Weights of a small GPT-style language model, trained from scratch on English Wikipedia.
Architecture: biases, tied embeddings.
Each number is 128 + 24 x the weight over its row's rms, rounded and kept within 0 to 255. Layers, rows and columns count from 0. Numbers have three digits each. The size before them is the row's rms in percent of the matrix's.

# q: layer 3 attention query, 128x256, rms 0.129, rows 0-115, columns 0-31
# k: layer 3 attention key, 128x256, rms 0.13, rows 0-115, columns 0-31
# v: layer 3 attention value, 128x256, rms 0.217, rows 0-63, columns 0-31
# o: layer 3 attention output (transposed), 128x256, rms 0.196, rows 0-63, columns 0-31
q0 116:087105165120082104126122134121155166158152135144141105106132121062156115110118085090080149113102
k0 117:127154080138146128122096154092131110139132112149171096097162117193141112130123132086114086130175
q1 115:125114110131078119125053114127160142156159130144126141139112126166105139138077125093164120120122
k1 123:146178084109110143148120166095159114085124095146112137144159119145070160146114129169090106173150
q2 092:142170141125118105144157167099110094169118124135134107130139111125136129135120141129098103112142
k2 099:115134146068175156139135104120160123132149123115145114138094154133122105147132110161171137142120
q3 103:083184115114105112135165086140149084104126148114099152152125137149165140114154115085138153126104
k3 109:121144138108137172120135106153100141118116153082153144107164189086137126129132122150145109124108
q4 108:125149163170103136124129129118124134148124139155087171143120148131105105109171111169153090172125
k4 113:136168106109133123114156125118128154154147123134122113143116127125111172131183125154118117099120
q5 111:100143092152142102119109138141131130098136129141139141121095160108130151165153127077116126101093
k5 113:067125132177148106107134164104157116151085162107144112111168146126118110150134155167111136103124
q6 114:156130176098159162130148152139141117085128134167091132164122125117087108107144108115110083122149
k6 117:154138116108159148094166089155133090099123174124140133103134170134130122137124157131139113144120
q7 105:105168120175147095153156088163097157159077121121142106111144114107188167162113105154113134104113
k7 105:109090150116159107140101129102140165124147129137168157127129133076160134084173114124144130131139
q8 113:134127073119119105133167094172142130090125183162063131153159094132120123128127106135168117128149
k8 130:138133117124128152126156096160172147112108100102163114096136167131151133147154095060095115168135
q9 106:137118158144171116103113123126126128106148138093130143081140129147124150122115101106128103125110
k9 112:059183113134138117114113108163160142076101116138144133145135175128093148113117161114097121125139
q10 111:100126136149160152133116155136149128114153139114112094118122111087137143126114133128139130082097
k10 125:141091126146184158097087099165135081138064111129145110139106108166145114121149157088142139152150
q11 125:114153105111127077145134103106101123091094124059112174116102116133111098129096095133137106143100
k11 118:117142146131125146142151198135159158157134111150136094061070141135104132157133137192121187109115
q12 110:109119158112171129126139129130158124133178131154130097104111098142107132127131080119135156137119
k12 124:124090124136100164161153129113109136121118143157146117153125099135170105131122136125172142150105
q13 109:170154076101101125107090146124152096130165132165122152136143177144127122108128106148124134128162
k13 113:122117137115087145082128127142132133178152127111113052127141170121102116108105114143161128142150
q14 108:100130122164137142108098161130121122146136098135116105142096069156120198128113149096114151112149
k14 111:104133130131091117053110129113154153119125157144126138127139134123114093161134128196167090105093
q15 114:151156122110105081163106154155161128097143125125158104095168126149122127195100108136059102111087
k15 120:150084124120131140117139143105158142143113111145110105134106088141121146102122145121124132185105
q16 111:143126112084170150073111113148133150135157100126116134138059132122150139139133148113110152125140
k16 117:137119114134076108126123115161173139122156119108147161117156105156129130121127123133165126103116
q17 119:138139118117151127130113149141128152087153123105178141134150136183090128128090132122168132095141
k17 118:151117104105092144130148107124171190154168093145107107118139080134151093097072128095148124104125
q18 117:112149115135093105123132144117128158162155123129188122140132154149092111132113144103111165127104
k18 130:091116125108127128127123142078132170131096094111148155135141073119115189097124146129162135119099
q19 126:132147143159085118138147100116082134152057141128115162114136151136149122164119116130111103135145
k19 131:116158134081115138118169180108135147127116121149122114116156093126087133101153071118140112124136
q20 145:108088141134161088150117127142109117094113178109124104149101103083159095117120123125126164136098
k20 161:122133125119152116142103094180139096121145126136141138157129116142157118134156141149128154145149
q21 112:108101132137098120127145122143116100143081093139104144098121124117152107113141147161120130137128
k21 114:133124178153119109187143146093147135111091138109112119128133132141109148104149099124101091136149
q22 118:119149096155137092143124171138141143110090097179101088163106127129067140134171126107128132119131
k22 129:106109125138147067066124105114133126145147132153135100176147140178139153125126138145120125120138
q23 103:095139140146157135128128116143151116148118125095093129124123109147129153090129159120152086138145
k23 119:114111135140108131114113096118110100123188144121157120108155157111120152162134136135098143093142
q24 114:145109135141125138075110146171119122139106140103098088139112123142135123113155143125155138111141
k24 109:124176115120117175097146089135140113137178128127127085159123185118095128133128084123134109125106
q25 097:141130125135123133132173144145144123081086152162122124189137165126139117131176122109141110122115
k25 102:137146131147124156148097114130124141157111100148133163153098135126173114105133090129133141141136
q26 117:146179103136165124170155130149148137137131134148106114134135154152100143126129160138094141132164
k26 121:109146132089111132141145148123129172158117156119117113167137135141124139089097149114129082130116
q27 105:161107156145160116099110090140127140104169112092124121084142138179079111086085123161134106110118
k27 123:073136103116115133145134156137150119147119119102121083153120091150150180172135137128116147165111
q28 122:116125130169207134155157158156126121115131086108131076161086143121147189178157128108132146133093
k28 139:116130159136117125095113106120157146120123162173133180162175125141123122135143118144149140170177
q29 109:160128155127122159153144122112137151115125110148116154156103153106132132135074104165153118135182
k29 112:103165088128104147129112161108089116125144086152110119114128085156111103131155103137107110060151
q30 138:079125119120161109110112126123138142126141120120137154141108096126100114098165147115103094117127
k30 140:138113169119128114139129112111124138106128147120113170119127144116163135109135127119111159133077
q31 117:132088113139139154132182095115141138123142065099160137138156116130153145130154106132101101176133
k31 123:134134176092119106155128081103137142151122112138115137141149141124117121157105126108128160155124
q32 104:118191149144114147159131136114127121210142118108108144075131114160104151139183133121134116110157
k32 119:121122141133125123133155144104174132130105109118121144141092094121117131135127125112147107153105
q33 120:108173099130176080121135111177122138127133149144167139165130112135116111137130101134156100133117
k33 126:101136160120125111157124130160094140121132127145141123143158152134108215156135086145139087135174
q34 112:138154153106128110065140102127148143163114160114104096110129134127150123153112104112079154149115
k34 112:161121125103151150169118158073099103159170131160177076123118122140108102130141114140128137113145
q35 124:116119137117113156145144104128158139145083147131185155148109115141173123109078115133122126128095
k35 124:116110145128070114113141146156136120136131110075139143092156119110148115116112129138135121145150
q36 112:144139114103121117156127127101127110095182147129146136095150072096122150109118147117146123064158
k36 133:152109107139137106120147156151178150135136138104076112151119113091142081127109126125162177151148
q37 105:089117134164143138094125130118126111131132146114086135149100151169127112135155151119111144161129
k37 122:127132118104166134144196109140127135086127136154124180148139124124127116061124090120156137109127
q38 107:075150131114110165150126092107129113159134122143086135142133087166165109141139123104115147102141
k38 110:158125135114144152115153147096178142076087100115137149098142114108093137110127147161110129145138
q39 110:113102164116127133086100061115159144140096142134140144133115161102170088101129100101177135118146
k39 121:137152109132110152119099127145126122095076124147137100130170138105133152132119112133125138114176
q40 096:109144132115141120158147126123145095142151152137166131155092150128143092106123084114140128086117
k40 105:129101094111101113132093093138127151139109089119133137115149121107120090153125107149118127115149
q41 099:137160143180157134110157122141133156131078128110082117127130165112122152147155140132096126118136
k41 106:136126135127131159102120083129173127105117159176111158129116136174097113123152134126140095140139
q42 097:136099147097075115089096124135132122147163142173138111117107145168119150120091101167127088111124
k42 107:148129118144094133138128151147120149143140127114146142080157115144115103166140114096081141123128
q43 112:135115112118107093130092118161114084140154119122145131108108092095139175102118126087106104151097
k43 115:163119130124101122139079157090137101132157162116155105184124130118160158136109180121134136143118
q44 109:126111120085105138095129103145102127100185177129126156148128145153124140151112130158150086126158
k44 125:132145102147112112121125144191098169122146116135140098129156124127169087120133070148158127126126
q45 109:094124195133148102115165103099145092084082174154094159142130152127139125119159125122143124139121
k45 116:141117106127102163119137127142073165099103130108167111145170153065126185088138144110109110129103
q46 109:117130149126158099118142157159136152137151161159149108139151129142080147151143147089092129157157
k46 120:139106144176130117127102106094131110131152135142086108158109101120123136105116140153134071132111
q47 105:155143102140095136108149095097132134159165120139136109151139177176150125153103130126091121141114
k47 120:107151104117122102092135155111123129146129132122131159113174132128092169105097082153157104140124
q48 115:174152122130128128142140122126165116105147141121124114109164094136120146133138157123118125114139
k48 121:171115149125109146092126154122116121130128137118115111166138152126127137086097133121108105143124
q49 098:138108148121124117094115135090136143147148161112109118134120128139148089090156138150165125180111
k49 117:107096131089103125129152105131131075079124113123138104118087188155121114142135079126083180111127
q50 112:130108144152115106101152113108138103125180140119163109130115161158119103120111153143137113141161
k50 120:131148135087131154105146122104137118133122162145132113147148101104128137094106109120179124126113
q51 100:175133158137167115133100135111161137091081145108125105174136123134162148145126120100129168113144
k51 108:113134129123175138119144092139065123107108112163147163177122149108179097108128157150133101136147
q52 110:113181183146124175156129093125147135133125097105142132132112128154155109116084108142115140172120
k52 119:101117136097125139099152161119133124127114109159113135122125108112150152119086134100166124170129
q53 112:124126102126101090141104114138178153098150100106154142122115133130163119118115097116080090115084
k53 126:163111153160143126110151124139098109142110172163132131143134150116133155159154095151143098155147
q54 117:118136113074132109150095147099129116102080126105108145140138088093128132139141109090099133157124
k54 119:110144116140122141149150110180095111112099119100112158160110155114166116069130175131111161121148
q55 117:120109104118180104114142133105137146072154181132125095112144156113123109113136118124139173097104
k55 128:130120118137138122162141095149081113130085135191135146153111129123171147164117109116124118097139
q56 118:128123124147109147089123126122108154154093134114122094133136168079146112135103137109158139096143
k56 147:134140087107129114132094156068139154154159118134139131091147098145148108121111097127124119114153
q57 107:076170159113102106142104115134105114145111155113114122074091131106139101113096158150135125150118
k57 123:148121076142126144168176168115093136136115144139172152138095109133164132130084131144146141113090
q58 101:150139075155110100130119120135133124129095131116112111089148105148111082130161181124091123115132
k58 098:136114160162100146138128092141130142103097142140146133130111142138087176116145164113133103108088
q59 107:092120180119105149074132110142121113129108099170086072155097169120094123134104135078136121098128
k59 124:149116075111133073114090100102153125090140133123136121105133132144070145159139135149138076098125
q60 115:113080132083134107102163107158131153116134135123134150107124108101121129090104129142102104127155
k60 125:133148150104158141150163165184120073097119165129084128140107163135101148098148129143111101094126
q61 110:117109146157133111107097051148116115077149120109127186123118115140140118128111138120124086097147
k61 125:133123145092081152135151097154146177104123123120081135129157135118125106143130141152105116117144
q62 111:111143153076147127123126133139163123133125148116131138141116138087156164101129143139138064136108
k62 120:155098098169126142144129128092135124118127159128163102063114196141150111138106141131098119127115
q63 117:162154167140048140099128130145158120162110171130111124153134124138189130144157102157144138141136
k63 118:119121152100101139096114124095133116125178129154117139074111134132139148116163103114148111115102
v0 079:107107130104101165146115173147121208131117162153126172126136116136153148139123159085142097117097
o0 080:113145126149143126114144118096112068152134085115104124102113156132125112104116137129132156154146
v1 074:133129121119147094124121115128107097155156115142141106140075148100114125133110146093070116136159
o1 075:120138144124107130114129127158127141092135102109141110120127144116134132140122105195158142158130
v2 062:130128149112133141169119171147114086138117195119132074128091104120164129098109140155127127165168
o2 061:142101132159093102116123110141132125105141092150102150115138200130105144135157151090122144148135
v3 070:125116147129170114161129134145069136108104174120155193151123152163135144094106152127104164111119
o3 069:131165145084115112112108110111166137118106085174137109129112145145145106136121108134085148113135
v4 073:123115107095088123114175113132178115135148130127150123105111079119079130128131145100123091161162
o4 077:178109147137114164138096139103116125097103136107141140108155137108161121158129131145144127105119
v5 077:111160165134122136086132112129140095142139132113155113155117123092131145133130155160133144115126
o5 075:131102087092121148133150096134149187095134129146139105138123099150131132107167124110088105115121
v6 077:125150151076108119127150194109122116171147143116103084137118168103112169121122105103103100166138
o6 077:137144115137109191169105087117103123147084097072133132077168124115173094146102123142123138121117
v7 068:166130113166160140121132137180110135134111164099136170100137164089147135129105183156114159108128
o7 068:115106100108112165143150135083130088091149097109152104158151082141135082174138072135162152147093
v8 077:169102097142123157131128131140120140132097131162106176100110142082187145116120175132208127119102
o8 077:116137118125149108145142125118127140071195162092117110143122085124107086112106131126131164140092
v9 076:096141087114148100118099089122138107110161122115102119130161119126080165158109135096142083120114
o9 074:152140153151133153148162131109100096163155104103119157123111118143146154135122085108136101103163
v10 083:116152119145113149128179097102146112116160176140140160120116149121125143102108126103160150127099
o10 081:090117118128174142135116159101126129132117068137138122132118090101144109091168129119126073105108
v11 072:138167133173108104141141099126155093140148141070101147088066114107115144133116124088113147184119
o11 069:133110155114102145103121137171089134111065162187179101163152166130155127126140135129112127132102
v12 072:106108102131114085106133140130138159154163129162149137134163111145102159135166123104135162121109
o12 069:119164151123146123137111163113115154120124121102093156144075121158106123139125136161132124170117
v13 070:106135127139075124117123124164155120104145127157126116084105150115128113130139125132093098138160
o13 071:158107096131141131108139087106147121138142153091158125167082105116148148095134131145139095060120
v14 070:099124093134092144112162082102096144125160133135113136118117122168152158105134144129116124118097
o14 064:140152189150163123134138173155096112086104096137110169131081138140142152135142102118137117127127
v15 073:122143121106150108130083079116144098122114115185133124116144131101097075084143093098137119133184
o15 076:120102116137103147150113175126106148143139124126132112132121109131129152115110169170100106087098
v16 072:142122099131138130097117173122159188157121141105128125126125142167116100152089107127125143142158
o16 067:153119142136122123150129090141133102169159135147125115106161139102145039138088148094145116106114
v17 076:149100181136106136170121132142123105125115132121167150140151143114169143142124170171096128120099
o17 077:092121136101098141120096094140106139153102138148129117157110083114111114118128128086181150145118
v18 072:120109166166133142129168129134094124141122106097111142113187157094124096119142143139142156116146
o18 070:125145088108137117121096171143182091122114146123159100142164059134112182150152110137108085123107
v19 078:161146158118153098074154153101146086159134142125133113118122125149137118132153163122132184152182
o19 072:116122102142117112186129128128088182130153086139139115099126099150141112095105127144106112097109
v20 067:129149131137125105108133085105128092110160140114142099101110146126148111148103157125125137090163
o20 068:138122120074125115154116162158077177146121109112120125108168149109094123152114069160154160127105
v21 073:135086160121151190149137151130116084136149130161082142103128168153099122137129133115133152098125
o21 076:108148119187126061147132125134159093111123145147149072126108128112112150121099148124109149092113
v22 075:103160115118116125145119175142092156172134134103112097149112110139130146132120125151085116121111
o22 071:174180077121163127134103134128124145117125114125121131139168136114144115173126121142133114155160
v23 086:111127123093140099151135117154119125124141103157127087125104145155137098172158139142133120100096
o23 087:120113108134145098091141130125144139169134152162164127134157131096117123136111161105105167138143
v24 071:162121103151101106082102141151146112138125161113169149122100122126133102130206153126112136113130
o24 068:130129161158153142146130159107140129096126144150096089127152084147118156122116143142137114117148
v25 069:111106147146126124116087101114107129148117061152101157124153118119137088141104147144117150146189
o25 071:131135144079135111138131141144161116104154172109132100100088172096107126101103165112138124121095
v26 069:126098132118138125136107132107134104120115120129073103116115086127150131123174147141134078093091
o26 070:153185167082112118096133109141117148110140154116160148157130171166063130133093113121131156145148
v27 076:143133096162142106101137105120100057132105078129105176152135093104081079183145151103140106162136
o27 073:119084108115131126097151150133157145129169165122113080121137102117155154118123160151137115125138
v28 077:133126118112137117113102142140131134087151152159177173132135118133096099094139116080151127135130
o28 075:132134134146094183127113159099108156148140066120089093112079147155087143119110144142159119132130
v29 074:109110090119128179111145081141109162139111170154150146098137136160132160129139103087135167140112
o29 074:149154139156105099142128206118096068106138136176116111130115092097119064120099123161148140122124
v30 069:119159152110153089114123164170130110180116131107140103145113156120126138141107151144129126157169
o30 073:119131099175136101124128117113084132129146139114080099130134162144145112138147179137117094150108
v31 063:121101117120140149120166144108126145124166176086122067184079122171127144170144132122145153130146
o31 067:116142129134108092108130120125091119114109117137161126074171113142104140100090124113086131110139
v32 078:111095097121114146138102126157172137110130117115162095143165128161121126136163109144099113142125
o32 076:132090128160144132120148135126124149139144150151149153126117130152151151128075126145131173162110
v33 070:162139147105157101104154132086116110130135151083097101144106141138132101079108138086144129150097
o33 067:116138146118103135152109106154096153133141144091103132107129160094118123119110157148122120111129
v34 073:168154122146139097124131077101141101134136144110122098153121146130116126156148140133072166118137
o34 074:128149136126120114137113111164141136121125117088150130154124125118156127089160123139118095145103
v35 064:125184159116109136147168122107104156108159151156077126153158147123108133125134129133073153153124
o35 066:132091103149119117156094088172109121144104169059164182108176121159142117115130170094161122103155
v36 071:108148120106118080097152152100153140158159085142107096154128107105095129105129148145080111107124
o36 070:132129121143165151121110045175126087143161122138158135094095098179136130147104097111094117073140
v37 079:116171113101147123172093118105088101113157125129114116113165138101135133107084155127090117138162
o37 077:125093139110103106116109117126143135150170095126121142156094149107111132122130125144178147136119
v38 080:129155137129151121090158173122134131101161135101132111173092148118186105095159131092163098163122
o38 077:141129092132085168145102107135105119165109112154125122074158117166108140150126139105108147096114
v39 068:134074139181143131163141149138111144126116107111143141098124142124155091165117143131138101127109
o39 070:112158148129113130106149093109173081120147144146118149132129172100116148083093122113114153131113
v40 071:099173144132156167134201114126116117098122128124130113124154135158133124116141143120136115095130
o40 072:111126108122094122124122160115145141164118085143141126106180115104122143133138153099081120172116
v41 078:151113127171127123159140137127163127153158144159076091076097148131135120128144085198177113144152
o41 077:118138108111169101122143133147133103088119149121120165152138150128143126134172148076129103132104
v42 079:139116173184157149146145167141149152115124086095144147115149089119146138104123178118152136129142
o42 077:107146135049144102098110137127167130144094120133090121116136143116135110109180113145080100137130
v43 081:133133118093147104150138173133124116148155104127115105133129100111119109101111117122161146141107
o43 081:135092161117109169096117103124147141092165113096102145137128143156146120103126121127140107102134
v44 085:136116169143122093141120126099083141143162131141127129119106132140112132130139146131122141117099
o44 076:141118114136164126112109106162145151104107127126111090159153133103127145130155117175119139126152
v45 070:099146105091153144133127102122096135110108108139123149128091127122151142134126149126179097129115
o45 068:152117122148168121136129141144141122124113140105125104149147112115121136073142111077103151102096
v46 074:148119133144104134131147136130121149114175143124142072091134181123072146173134151137096116148185
o46 075:099125085152131085111107156155140125159107107122135138141154096128148120140067076155137131093106
v47 077:161108095125156119117120109163177129073152100130144102082187147149180104107128152131128138117156
o47 076:079143154121115100130158174081139132114112171115119148158112121116087161138131126146174143190135
v48 073:097111112137111202106108121139091134121168126087168133108127128118144101097119114120106138137139
o48 069:155126114123129128147099129104139145156128161145157117120164110131075126150093148110117139106134
v49 075:098122098130166161101138092136176144146112144134131134106134162124123101109140108118168135099149
o49 078:152128132128086107153146130093132101144117112164113157112166105117115110084129146103149104184123
v50 074:139141063125184096163149125169173117116126116186100140089063145124129134141106140161182123104138
o50 073:106113135151152164102162163077134091156139159117138114131145094131100131071192129123123136138118
v51 077:102161099141157124123121167117174120120113145133154132144121139141122099135145123137158104155115
o51 076:155130150133096160168157108116095087137125153111091140119116137152119125100143127123165151116143
v52 070:147097147116110140161119185138150150135112089091096095139149109149140136144104102130120100127105
o52 070:128140081126136085104155109135134153168122141170107152103161159094152124145114127104137141163145
v53 078:118114125139110088105114134138188185126122115163171120188122142107115131133131139145156092137111
o53 074:124130158177155146148124116125118117162114173140086154110144131140131083141158176114117133122115
v54 076:086146124094147197133133110125104141146147131103119091067143105119112146176110114108145144164139
o54 074:132118156135113093120147098138107146068157138159128134180115125119133103148127129130143144087119
v55 074:113154108089116109141139101150129130103152145159139137137139158111157140147112112104138114108138
o55 074:111135122167180150132152197116090131161108097110151118090139101152114124119118092128107105124091
v56 080:104161102152160105109096146118087080107118121079166107116178141114132114122176154103120094109134
o56 079:141138130090136137095155085144131162109139093088075135129118128136144188118108099172114119155133
v57 075:113139166083147148143074166139102142127106119125121160153148112094102110119082128078147140129120
o57 075:134117156139087121098087114092133135146161124135116089145116175143126135099136135111105155101134
v58 077:135125102171111128164111131119116134112189167167117101171190142133129132134132148116155143104114
o58 077:083149102097112120177095146113116121100084107106096136127089110170148112106109155137127148178131
v59 072:139137148150112079077120174100147156123152152115098120112148175139123120145115120090135126145124
o59 074:098155106120132144163120119124083098161066125099106130144109130140129099103143162167129111127151
v60 075:098152120129132139090125116154091122174154140148138135146127169137132051144149130121119161125151
o60 075:144130118171115124170111105143153126081155153131106083140159137165105125129155136110138133113152
v61 074:069070117146100101133082144145142121119147135146143105115149113089113126161118109113104134120173
o61 073:165161108150117120130145128113159120153104107099132150092146134147154143134093159157127076137116
v62 073:099102112117103112156139138126133151097105145140064092142123104112109139164130147145120090131084
o62 075:144166119118108153059131093083118131135158109099143117120149135129132089151099126111132175080166
v63 082:136137141156100131139144120099110151127136188137138081148109168145122119132141117162129129086151
o63 073:117156141098127087121120132165174126103111098135134135099186099101094132134114119119094104137147
q64 092:150094117105137109159160182129112173095122075090109146147164143141119132091142125170149148153106
k64 076:146136115143096080087083098130125143132064135155138113087130121139110097144105130076139142143124
q65 085:150140114146131106130192146094144101143177120125114126160060116134129095156150119194164135155134
k65 078:136131122132122147123121086136143116103140100139151140132136155143104155108115153138063100086116
q66 084:129109134149101155131070136119104134173149139082153147107141149142153159130144128113173140175126
k66 076:119145165143144131139108132127142142117108140155116139156138094130136076141123074113068093105158
q67 091:103127132109099106178169131126129168150118103112153175141165145149141161118125075094133128099123
k67 070:126121134151158113120078096115101080121110125155123106127101125124134076126118138107138121153119
q68 085:114121127162160141142136128126157108143135149115098124145097125106104154116115099099124143129103
k68 071:139089156124144145134109158112091128124067112134158129122136126104141136132158119168151131136134
q69 081:150160123104096122149130164114107131145095094107179090100123108121149117115149147096147123125111
k69 071:107125121121138123112131108140118121121133152142087127150120158154109162127110139138133106118167
q70 086:109117098123162150128095108147114128133129094111109122137127130107125149116110132119084070110110
k70 076:145100100090094095104179098077110147147114129118153096072154125126142107129116112137157126137121
q71 076:149132177092141089114151134128110114160111119143134117119127115149165152147120104135109124101114
k71 071:059153147142114137188159159190160088116139150160118138093114114129139144135117159120141092123161
q72 093:156158144086068098136129148097124115161134172144130132130171086131130127134152166104148150109132
k72 073:149116139175121169158145132135135121101136116144144113119095057123109166181119101128134140113135
q73 084:120139093162165099155159111143171180099167113119118139144126144157109185126133142144107121121137
k73 072:113184148093134113125110152146108103104128178128109115129070152143120089089137137135158121105145
q74 087:078081111109102113144108119172138112095059132120102102175151131133119143112096060125095112121124
k74 072:121144097104161130104126123092115162078137132106132114097122123111093124115130169077114130070118
q75 084:129125118121172162139106146138160136107112100152121124089133121144165165121124128135122137169138
k75 073:145158103130145121131115104129126129099137157112178110134109125129130097152128148152159172112177
q76 095:134158103129101161139152096115149144089110097093143142153128118104124137111103115131106089091126
k76 080:111075138115120110091110118111159116123124154130122089107120154102126109130109092086160101189082
q77 074:085127084121146067128142062142124155174161144169162178119113157169170143110124134146163112140166
k77 069:165135145075087149153163141164090078078125139137124124192158125153130136153167109102124138106130
q78 079:115125194142168162143111149147095179077132078136072143130114132107143136119126152147158117168145
k78 071:144111124162117086117155138120161113142153128108160128124119117113107103144133140142113119122152
q79 082:101147125132160120168097113142113116101112145141108140201130135144123076085119159160132142125142
k79 078:118150149168125068134154144108156105146134113134105071130104135130110165118155158129117128127137
q80 088:109143086116152127126126128108124126118154113113124086123126104095127113097116113114109127091135
k80 078:125132112135124128145109139133147149152068131118085150139123120150159126165090133116136169144125
q81 095:126129153145115138144126118142159128131118150105135146098190121129084110128152134162192137146145
k81 081:132114111109148137111129106115098112124100118131160127107144159143156111098155074136086130147102
q82 087:138142134148155141102124140141110152133087122082134118122146089113158124110140121156107096159133
k82 086:136132123168121099146142118102126087120092125142132149091120088134151109136138147105157110145113
q83 088:181171130103104142139123133151131180153105112148114136097162122138126108107123154135102128109128
k83 083:120120129153114108129115103114172128135124135122146098132101108117160092124100072108128146099094
q84 083:108172117160126107154114135109087115140105146153175087151137153117149119121155140133095079164136
k84 067:149155135089104144114135112142159114094153082061087155136107170138095061063116110128135132115103
q85 084:096168126118125102139154132147103113158141107125123162163094161126135146130157161117098152107113
k85 073:167178091127106116149151111108160138109131110094104084114097143099096107126126081130085116128142
q86 083:112126136115132090113122103110129139164157129134105109111121101132191135080106165111150116116156
k86 071:166139137103102138138125146159153125138111116132134125121137101131094107146090137110124135159083
q87 102:141121147130115115122089124147146169142138123102167132135194115139086152150101124091121118171120
k87 081:108093191132179136158069162102103117100087137122182125098091099109115099131162115143148130088130
q88 072:114095154159169163082118139132114132161136146161134129146139125122152110164134153095113143115131
k88 069:163164151113096144152165082142146127167146127116135144084120105131142149142143101116126136120137
q89 088:132139141091137131129130064162151163147142104124106165163080142112143148156118146124155117141145
k89 071:127163146113144122148104144143136135143122146154123152112141139155116122144162127123119145138129
q90 106:107114133147131118124149107112092136119089129132108152069142145113170099105148148099141120153110
k90 084:079144151138144138134134123170124105136121170154123146135122132151080083121125137167126158063178
q91 087:122152077145123176134143140151115133143115119107156089129114164163137148143117148125137119090127
k91 072:084148148166134105135097092124141124135127125139145114101168084120131118146114107100098155162084
q92 094:163149119067089127152106127129111148093138125130104109130140168152070118095126142151141145092139
k92 079:118131108146125127104129133097170143150150141128138107152116073153132114139107139105117137103092
q93 084:147121147127126142120094091138112144124127120127108163164158154160173094071122143115123151082147
k93 076:100107134134138149133188165105140137138120133142121081141148105125127153133192146141134114133092
q94 102:120105081119152157124080165180109134131127154095121070138119160108110135140161114158152087082105
k94 072:088129158137104144146144141099106147161166126140152163075127071138131130085132152119141138102127
q95 091:113125079155173125146130160129134119183104134164167114103099096120149138147103128162130122160141
k95 073:174087132141124130123123102114122101112118120075088114101142112144100108158140129123120121088104
q96 083:120143110133145118126127118157120155153124142121106126149187113108112133133071122112131114121103
k96 081:093140110156145125129112144108148095099079141161154170131099109080111152139199153159116154160168
q97 092:160146104130066089109126109150137139156116115117123135135137163184107161136102099127130180099128
k97 074:135131131165150141126150107139151131131167140144146141140163138096131133100148098155144122167138
q98 084:139106112153117139156165158166125088109109113154157090187116146090155148115151121138147089091166
k98 069:117181077105141159124131106124123158101167097120124086086140109173078134141110117154140147148099
q99 089:113147137140131167114181147109129106102142133133099116129117087082107114140172135128110124125117
k99 072:128142096073137127142085122102108155117099140137140163110116126132143134140106141110159067116144
q100 091:080110163139120162133105192145135080168150141130150116112097139082146115138144121147092118164106
k100 078:147104133153126073129151104128144102112135131147168169123143160157151105129114180143115137127159
q101 082:144136138135124129170170129131081101112165160118100142101104114116175097100113169140147123137087
k101 078:126132163111086121117086122150124095117113094138102118161102121150104128156162098173119171086162
q102 082:094108131092089112167110116134095070134142123080083129143133072160148097110133114047099082131118
k102 077:106153141098130119133106163075140128110138111139122158066113149122145173141130144222161174156102
q103 093:124140108104080083135128117123123140119104115125113166126145125147157096110119109105087117082147
k103 072:105171086093131132153123122100138133133089127147162086170129144131111094105112144135161115184099
q104 082:116080112170131132177149092111146146165159124130150113138105118111127108118156128111151129124105
k104 067:113142101113141173072081090117084160108115138134127149087143106115076150130156114181087139137165
q105 087:137108150155173101142114137143172124123168163105103155111150136113141085102111127137088120156122
k105 074:116129108150144195118143137098135133144125128133094090133173157137099157134116179111139108120098
q106 098:094174111100144089135086089129107120151144090205143145149148144170145094099143163121108132146102
k106 070:194146145143100123116124122117159133113112127082087119110144140111109135166096105120129161120128
q107 082:143105135069153151127125103123124165132090100119115156130118078174141110109115169153109152124131
k107 074:157105105162127139123135112139144082138119146169099120096130175081091108162135151147137083129132
q108 091:139142122094143151148127180114151141156088130101134112124107114091111119152159102138156099115147
k108 083:126115152154125144097162108112136125114135110145135145123112146089162120122135139131103129140133
q109 084:137120132146099094124138180163098097137132120139184123113129135097138112107170141136132162111135
k109 073:117164127132114129142145118145102134079140127199146108149079141136139163131150132157123128104120
q110 079:126102137089134188121116132117157122122133109141156138149148140135114186117114129104145123102131
k110 069:124156118123096082124073135161088115149145164132128100119155141125156153147143114141134086106089
q111 101:138152104133149097093130158152138103131187146144156138156123155137078137119146167152107156101130
k111 082:094163133097108154143131128118155157127108137107078116121146096112112123110113085103136124113123
q112 081:140152134129162119097137125122125156137152118143124125137122128136094167093149142126125157182143
k112 077:133151147113124161120116140121145139149122150123139128116084151123147119106141135164148127105147
q113 083:149131130183150130143137097141139155147172126126105123116082154125137123172159130134141093134084
k113 068:126085126109086112118115139119134089077145153158093131082191165179133098134095112107070179158186
q114 075:133147145105162127139097129114111136057115128137114156150123105109126188137108124149119137122108
k114 074:140105098126101120140157120107149102176151098126121119097161152113144093160134125109125145137166
q115 085:136085143132078171120170159147106108105130139090120155101125153131158122106165101123127101118117
k115 067:127102050112161097157162125136091107115137130143123159132119100161104180097129142162126128167144